config.toml
num_key_value_heads = 2
intermediate_size = 1024
norm = "layernorm"
positions = "learned"
bias = "all"
init_std_down = 0.0591
optimizer = "soap_variant"
lr_head = 0.00703
decay_fraction = 1.0
max_seq_len = 2048
dataset = "wikipedia_en"
Each number is 128 + 32 x the weight over its row's rms, rounded and kept within 0 to 255. Layers, rows and columns count from 0. Numbers have three digits each. The size before them is the row's rms in percent of the matrix's.

# q: layer 5 attention query, 192x256, rms 0.0412, rows 0-12,32-43,64-75, columns 0-127
# k: layer 5 attention key, 64x256, rms 0.0415, rows 0-11, columns 0-127
q0 083:130065125108111095106168170136119086097110070083111120130144116153098129172120152149214064181141135196128130101123168155130121148098105139067114174134158096113114127142116118133093067122116159113074109190107160162136163073122095097163110144106125140129119076044090079136175142113148158165140122122159080088162184136148161091088081098130108126124108198132101128161144126118137103089098
q32 091:116141099075138092151163164118100102079055146146125101177143153082136096195123131156151175127104130115105098121122126114151147171116071131144148141159170122155139148128172119119169089093150114141145050149133133189161154098141159123090128186142158098141136115133081057065113111121096088165134149156110114168133151109080110135181090160131136167175157132150092089145094150082161100123153
q64 116:129124123120110115186077168140137121167139067172124128124145100101110112165107159131160109158143096098099099154069126109127119096126131157081136150176107094116057092112190184101137121184123086097075142110056118097166144157161105123206138130176173183173168146115098103192061154098134093175150104162121093121169147137162141158118101149162144128095097152137107148123079143086075133055124
k0 103:130185173114144106133070176103139114148140106186165094162162089168097146152083131081109156112125081106151118172108114117170087177130082133155091148126169133086165127119159130157149095153132096071069092141134162123142138143130165130131105112136119155106143156127129072153139162122106052087072115168113103098153133146086115182218122073122072139135140166149100070142109109111112111132113
q1 099:129090129157120063087161090125110081111099090110113128116090119145129155185103126163179148112137158174156141104120138113063174120127113108112127128137122082102116053089157124164104077157132133170142098116183104151116164127131074170128072109111109118137186094156135155074157135128127133130105173139106173127142130185141152112117072091168122073158196128091145061136165111090121172088158
q33 111:138121163147138086091193120186093127119086136127164126095122130137123128198147113127203162140103114198138163075137159136088168133123087123083095117153102147095157102122125144189098111182156136081134100116212132121079117137151156107159091131120130156111158120139150184091180111134170156073154128097131162166141111179126184143092069131066103133129169119068093115170145133071083132111148
q65 123:191106119209066087101135153140113093130108109121111179139115098109094163176143116190184133144172079156166141073145103119068144116189059091133079144147155137118116100117197175172081079134130060143178130127125164130112137101170059156117106126115161152077135046107096181101143146077127064145154176130062164160151124113125097160120130098136122155181141067131138063149146116069121120145148
k1 115:142129113187117134180185164087152089086154104137170158112102125153115143152148139128127132141144160145080125057154109100127164086165058112164160120166115128081138140092115146191116122174137124044219108109150143109109160116132094121093105132159135148055153129154161178116188067139171114109175163116097136129164074132136115090111148096171136165165114077118140071105123154099132149153120
q2 093:147104115105141116131061114123114097167156160130127177131068109112158089142082134135156120161124059102155094139101187142173114171106176152108109190107107075125153102178158135130149126077105142168087109102190125147128169144089136173127096118167050103255108114171107045161124150079141137170178142115210125126100138165170117046124144085132092108173147117141155148130081122111130150109135
q34 105:132113151077152121165071112101089105139153118158113151137104123104120140098117091094143109164121115072185148128080150137143095118145169152136133158107164099134136147147171146070120137075108091146118092127129132104156141152064127146123162105164112055219089147128101093139103168083154117111114129085150144086149119153167102068118139160163133163112123134200143151115053127134188101209167
q66 121:091187081105168113124091137174100107170148132125129161103134103086114127094125171180083095175030123101138124171144127117110125176100166111086098199080144058115114115152173127147137133104139133181121124125138130164142153146171148081115140078139154111164038121077137097162118126088123134109096108130194144118113109138188130127157179085202066122135151133181123091176198147120128094107149
k2 117:109147105135151099183100157107124103136182162140112122115185107113175150096175152146168172143156117131207156126095116091105113165160125139081099140134159062078193100129150109133102157087125110169104092079092133172151170097123130081148096131135124115121102141094127108140071151114136093131080126131181153100116175094125161144150083095190080117126096114197171149119100134109142102154147
q3 083:093095168104096118148167065088138084148121104144119146136133123100076137156118133065168095142116144124133085182146104112063130163091117171092154150141119160163176130123135063115162048168185159116111136152113077191099169160026159110083158085151142139099130126091134109129114179065138128109151140093090146163093126143135172134083169137101166173092089159157056160154115096134117136138150
q35 103:119106143136127111161207120157111106089071130099126107171114122128118117135170119082167091120170199079074051185098151167096081095102147121115189132105118163136203144113195160110122105147164138054115113167113126161165139218135087121080113157088160167093144103132158081127140115069092148172137144183103096159161096136130138101126108077147177161155127155117092124151147116109171152169111
q67 126:117154125154132151107081116097121118126128184109090126218114087105085216172102123148110127186147113157089077104151137143140106127128199145075119108108093165081225120142124089054090079179162172111095123163103102126154157130176113150085152080142102131141143150158142065085089152127096134111173085102123091177149098199117096168133120108174184129189130133114084114170122152103186098146175
k3 110:158103136152124104098109152150093059113125144106115117180098104137061196151152095105184142162122106138102055131161139126170135128103140118117181125143124116109190166119163143113129100193156209145113106158125108066193134159167079100083119100127096097146098111134127073127132129177074150140131117151131070188205134167116099156130125084125186132140138112126103120168165132062121125120134
q4 090:186165113127152123179132125146201182153170176114148193119110152143126090120077113119129113130057160106157120029130139141147109124142151155130104161130148085134147123110142116186092090129116111132132112151121176176095109084101126119166135098185159140131155169154177178093130132163125129046052104124137091083192109089134115133125112169121113148079147082137198085130172127118108033090169
q36 103:132123130138184107145115110130162119156150140142147154098084170148169109139135126138116100086086159080137123105109127197150094075126118122173094134162127123100096109139139122197159168133116078081145139082187151125111149124174123153132164138115156098153141173151153121157086101085125082110147146078123072047124093130141124141146134199182115122066124116121151192133145123111139081159108
q68 106:172115131110119143179124137115101172138158134091075104141048164168192095177166085187108154148115190123126122089145162144125072137080118165109125189117127097126091089145100126123121050091109147110177107079174158101108137047107146100139119163095090086145145134160204142151103118147134124102115104178081120101161085132092132083162117156108126078112142090185232096154185179136149129145189
k4 107:107128133111173137124107139151145195149143120114092126151134087145116145133128103218135119129087170053124160120141110171152129172123105173161086176133124200024089135100120197122113126111090097125178084091139161102081107108100150108144159115127119117095114107099144175146159110153143139071088133169157066070110090114118114128132134148107097145131142087147176117098149112079146133141143
q5 102:119118108098145096070137099130130147109120165070167152142130162102115169097128146097142119159092145161153070096142091193136138232138118120077151108168091135161148145140114089170181109164116163131134109100127123158107123174109134139129165126123141102109107163107151139102168160182095158075164083094115101126111077170142165130075171122148120188109122098076111161140141104132151094129157
q37 107:125095165120132135085180158193137136119115118140085147137164167185164103129153096147129125197134178104094106138107124143148174197154120125130165097137111175086137074219146127152163121194179155080148086126124123117079123143184104154140106147120193084125149129103083126075113116150067163142136115117104140097101096119118153141131152144136117186083059127089065150154116152121150139177145
q69 131:159096166129127114054108153147092111153095166148161173081149166161098148101145101087144132132128140162123096161143091127133198171103163125100157106137091138129197142129107176106138105100146207154145169136097150152173109167110112134127170103129133097133088175133121110105134129128154127061177099126123120135089129164171101153079126133083134163121180067111087188117088119208087154188131
k5 113:138055136142097088107129148209151125169108114111140149104153104095137117140142099101144112136127145147117126114094111156171159172184125131098086161123072105158159119151150139150130110126137156093133132109135114103144122102193161075167062145157112157154105124093152104128133140096124077088166096149138137154060135111107147138051162120132141218157099135121102067138124199151083133135161
q6 085:227137068133131138130139143130104113090171131137116141174140090118090093146167096139116110111112137067093116134128065177167145070117136133124090130139131117051087143130103174111110099142113141111156185077097171086139124106186123122136118163116129178085110147087064111142162160127078144080104173176114114129139060072088101132168118142162118119112079149141165089078160141172128149151141
q38 102:136142081174133097105170075130098166088147134088084107120095106135071145150127118106158088114093079143103108145126118160167063103106136090162126075114083070133168134097110157100077174080129164170132166162144140108142104130205137105131120162135112200077152087114197117172157180138127135091116173161157100062138063118100132080169127114161090149148097156084183109141159134164124109107053
q70 118:153136153136149159168122125097178119063132112182113175157103144158097116103149144126137146100087071072099086087131165137119101123135167091126060161131120144122151175113199130140119155144166148105191098118091072076171103117145129114095146152186150140088062120097137187117134144160145119103076151128137132099170125159071085091122108135095129118113123106123204121126168132159164119105141
k6 108:166115113121139161143112141146175121120153173131151093122124130115119153124175117132149084164096150144079106112129063187116106105092145106105121160143167176126176132149078133104191146109141173075159072105164120153151111139115122179088200163149082157094101123098149098078139201078127136114152166190162111101133112131146151044138129144107095161113136049104152145080146166163159177145104
q7 091:131143117146145179190083125092142137118128144088134160106110137140179156117131168089122115107094125096149120131105086134129082105096216118177167085142142079116140112126091184123095194152157076088126151142131084102190135111113114085158133147071109076102043164200168082207099137152129071107155122082172124108096113118122099141120120105129144089173096148151113180141132167103095064188112
q39 084:108132138110112191153117129121094136119180150108126165177146134136146102143150227124149099108131099084138200094119129149087087115118186132121178149097134147179095165099142174111159123100135109096142126138157114120196144100134090062131211108135137099129038134146200066144151111143145139109169170123143072035179187135167093049106119137082133112133129144159172132126140151093132140164116
q71 121:139160159111109108152058130148116205099124192123115109107127099163169161139158127124177152165111140151177154135163090156121072147105127156159155084099084073106076157065106165150158208153164123117150155123112168157045144177121146108108194152171142132169099140134112067095142100135100112153161156125170077099132167090174072194079163168127157097122109128112087153104126178186115125147092
k7 115:137095181163134171130127132140106109143115101160140169131092082098175167160137153112153157167100143157197161100058142156092132093122137108091165119124110061121102105139146121101173123145143082110122127121145124121075136095134093055122134134182178146124083098135132069108116137134107097117105199162134100088167167154136057114102183082114169120077140094156128075072081129133123139103070
q8 096:122154106139102107131129106107159165108097095187098133108095095096122131125065122143086102065155114126108170119162096122133131084159130082188133147081147197122129128087105180166129159125086121113212124077120158106162127076181063088145151112115113155119142138142137142178151097099099145153136154151126092075168095150136114117140084181141138100129082121131156138061126093096109108144086
q40 113:133161119139100118112120065186129142132096178146165120086094159135127148099098158164096109094116119201140077100146172137110142049148164069126109146104096136119108058100084101174148161160069124101109175106152169174100067106176106086151135087093137123079181148120122141109145104120155127132141145120111120119133081194150137167118076133171161098146147093086128148095146088047099099153133
q72 118:098170101139085147129161134097206147094164094121114122091151144110110136137085066128116134176105107162125114113178120149091155125143124149168106107115137141131143111094127156191192105102103089101158096081046198126093098099178038133169080080128166105094146152153163181144112095113123083130101109113113140068195127206127130106166038093153099156167120098171106067132101164114046147133115
k8 112:129108133175090153100135107120130157034099131133109106122127130121090142081126148126095111138135145177142097150091109165147130131139131122133096144159144068131192134135131113149182158162124115098130139061106125185121132076108172132112082136045184142094107133147158170127159143118081120118101129134136100104152124157226092131092114105118145119095188163138066137142102073051079112148161
q9 094:108125139153088163122050082129127129145132181114154083125111080137166124080100152199149097119115150162146135116145110113087137088100119122095114113134116092092098115076146091086174131128106098160120082167081095149079148177097157128076103100139236069082136113120139129116139108105186117175120153166118108128092131062202105098121105107108148110122184082129149138139113108144172154058127
q41 111:093119099065116136152093108139131131161119093146117151118133138081127093150115154219191146097175157172176141103125089076090217188100091134087136116129168118093107103144098129076166141110135153103095090142136118170078166074137116110166132072188120118145148088090136106131086116177195140077131180108171108125117150146154150114075098102139080125099145134149111170119130121149196173120148
q73 113:131162125156101138130110149165130133052128122171125132144122106119114131128049160149117119150138117103111146098147099111140149196168111164101124104152189152082132074153151096046120158130113142118112106105169142154149165166152146147094172123191147109119122121000150143183144141137183149135163148144210121136129082166142174114147038100122104115142145124171059132074129109092159142109126
k9 106:123183115080090066144138100150145141112128117134100144118155121130119169119102132154105113141151145124131192112058071117145166139177110080126140085106154139085115062105134096095099139132074216090163095102157112127127133165106105090147153157191118098130102115073161154145106161175207147105164138086159130133155162156180170138145148109109100140166165106214082165142083149095180111156123
q10 102:088132151143107124126156090083174153166094121155130126083092142158172099097104206133162109154140092108177170132147109074147126206091146164113173075127159160216160109098159122111113140091129089184073104146199121118110098102110121172105074132118130084178111108118172164129131148198111157076158106080133104123115168109184106127149086143050089092158147154178158141148079136126102169108143
q42 112:160111139171138090137158121081134112131105120132101107122109049098200149105115149139089105110102134126122170177149095139151167130094105137138122080094151126191114158133132143185085131173145089162150098123189103083151159083093165144159117097170113064102132107141153128194097091187219127130178066100084095114133142112180119193171112136062145086128120097165131133122102107091122125084096
q74 107:106091197197121103083102153127182154138094085146093157133055129060134108149072154146118118082150110133120143122160135103132134141144220116145136153111151089170141155160109119161121161171128093100163151144123134056132046100105133113173084103111164143123056068136172183160139142140174143111175092123107085104129134137190132203122086148096110100138146124123111110098051134094141135080059
k10 111:141154190128108096138134156081126130163084102151120139069132120116173096123137169140090110131109141077092170166126110114142204143105108134093193063070118144196108166100147173145121132166108071180153159102162149055189086109111114152087148129125137086132148076176102145184131103110121177120173104133174105084108142135189157119165056138117076067159125137163138085120078088077145129102102
q11 080:124155123147141170148107134115177145220140147153158111131107122153128106142118193084165115119133115102128149137110146152085093107095121100126171129097132136107130116083152099125129166135093098145164138120127096114139165165140134141128118096112090183111109125166155134070125192109120161147122119176063140079130114097113030111098083123117135150155104100116153120129209110113052121121128
q43 096:117143116154095071168133115152122113102102162131163111142081143149121141131130159100131088073124114163132143101156188115125134060146144079155119136130124148156154077063130141158131183080099084113159098090120099143136154134117115136114151159070150126128139165132148095089103086096141155196143117113080138065142106146120082113172070103134118102156102073090123172138174121086063125149107
q75 119:194167080108209120122127083100147107099123114157196114118102104081130077098114166135185106109151122199138126104199164141105110137141107119150157066161062142123133146152122110159162135149107095122154093147131074166171142100069138122122094166125151136109103125151091061142110090121133118113068085173131142095178156155106118137146119098147114162042078094100179098193160061144064116130072
k11 111:093157140151139125184172023147109078124051156120186110116126128116128135134121136096121113131142127158172115116199168090097070103103177103120085074146149145151068120102129115131097144122091106100140118102155113135148181132126092105093123138139139127138157103135112149109142100078141109192168124169115142143159197092153100127089081152168194173104072088144117102164117089122133167160118
q12 088:149139161125137100137108106137174070104049185116121207083096109105123141091167145146146135094123156128117130114189134152126167140131101103106105149108117101101131123094144172110136097164115167121184140085160084112127162089136122131104130123128135070103109150087105083144165123129115180088153153115151189127137115181191175134093061148160118044150149179168107164099095103109132100156098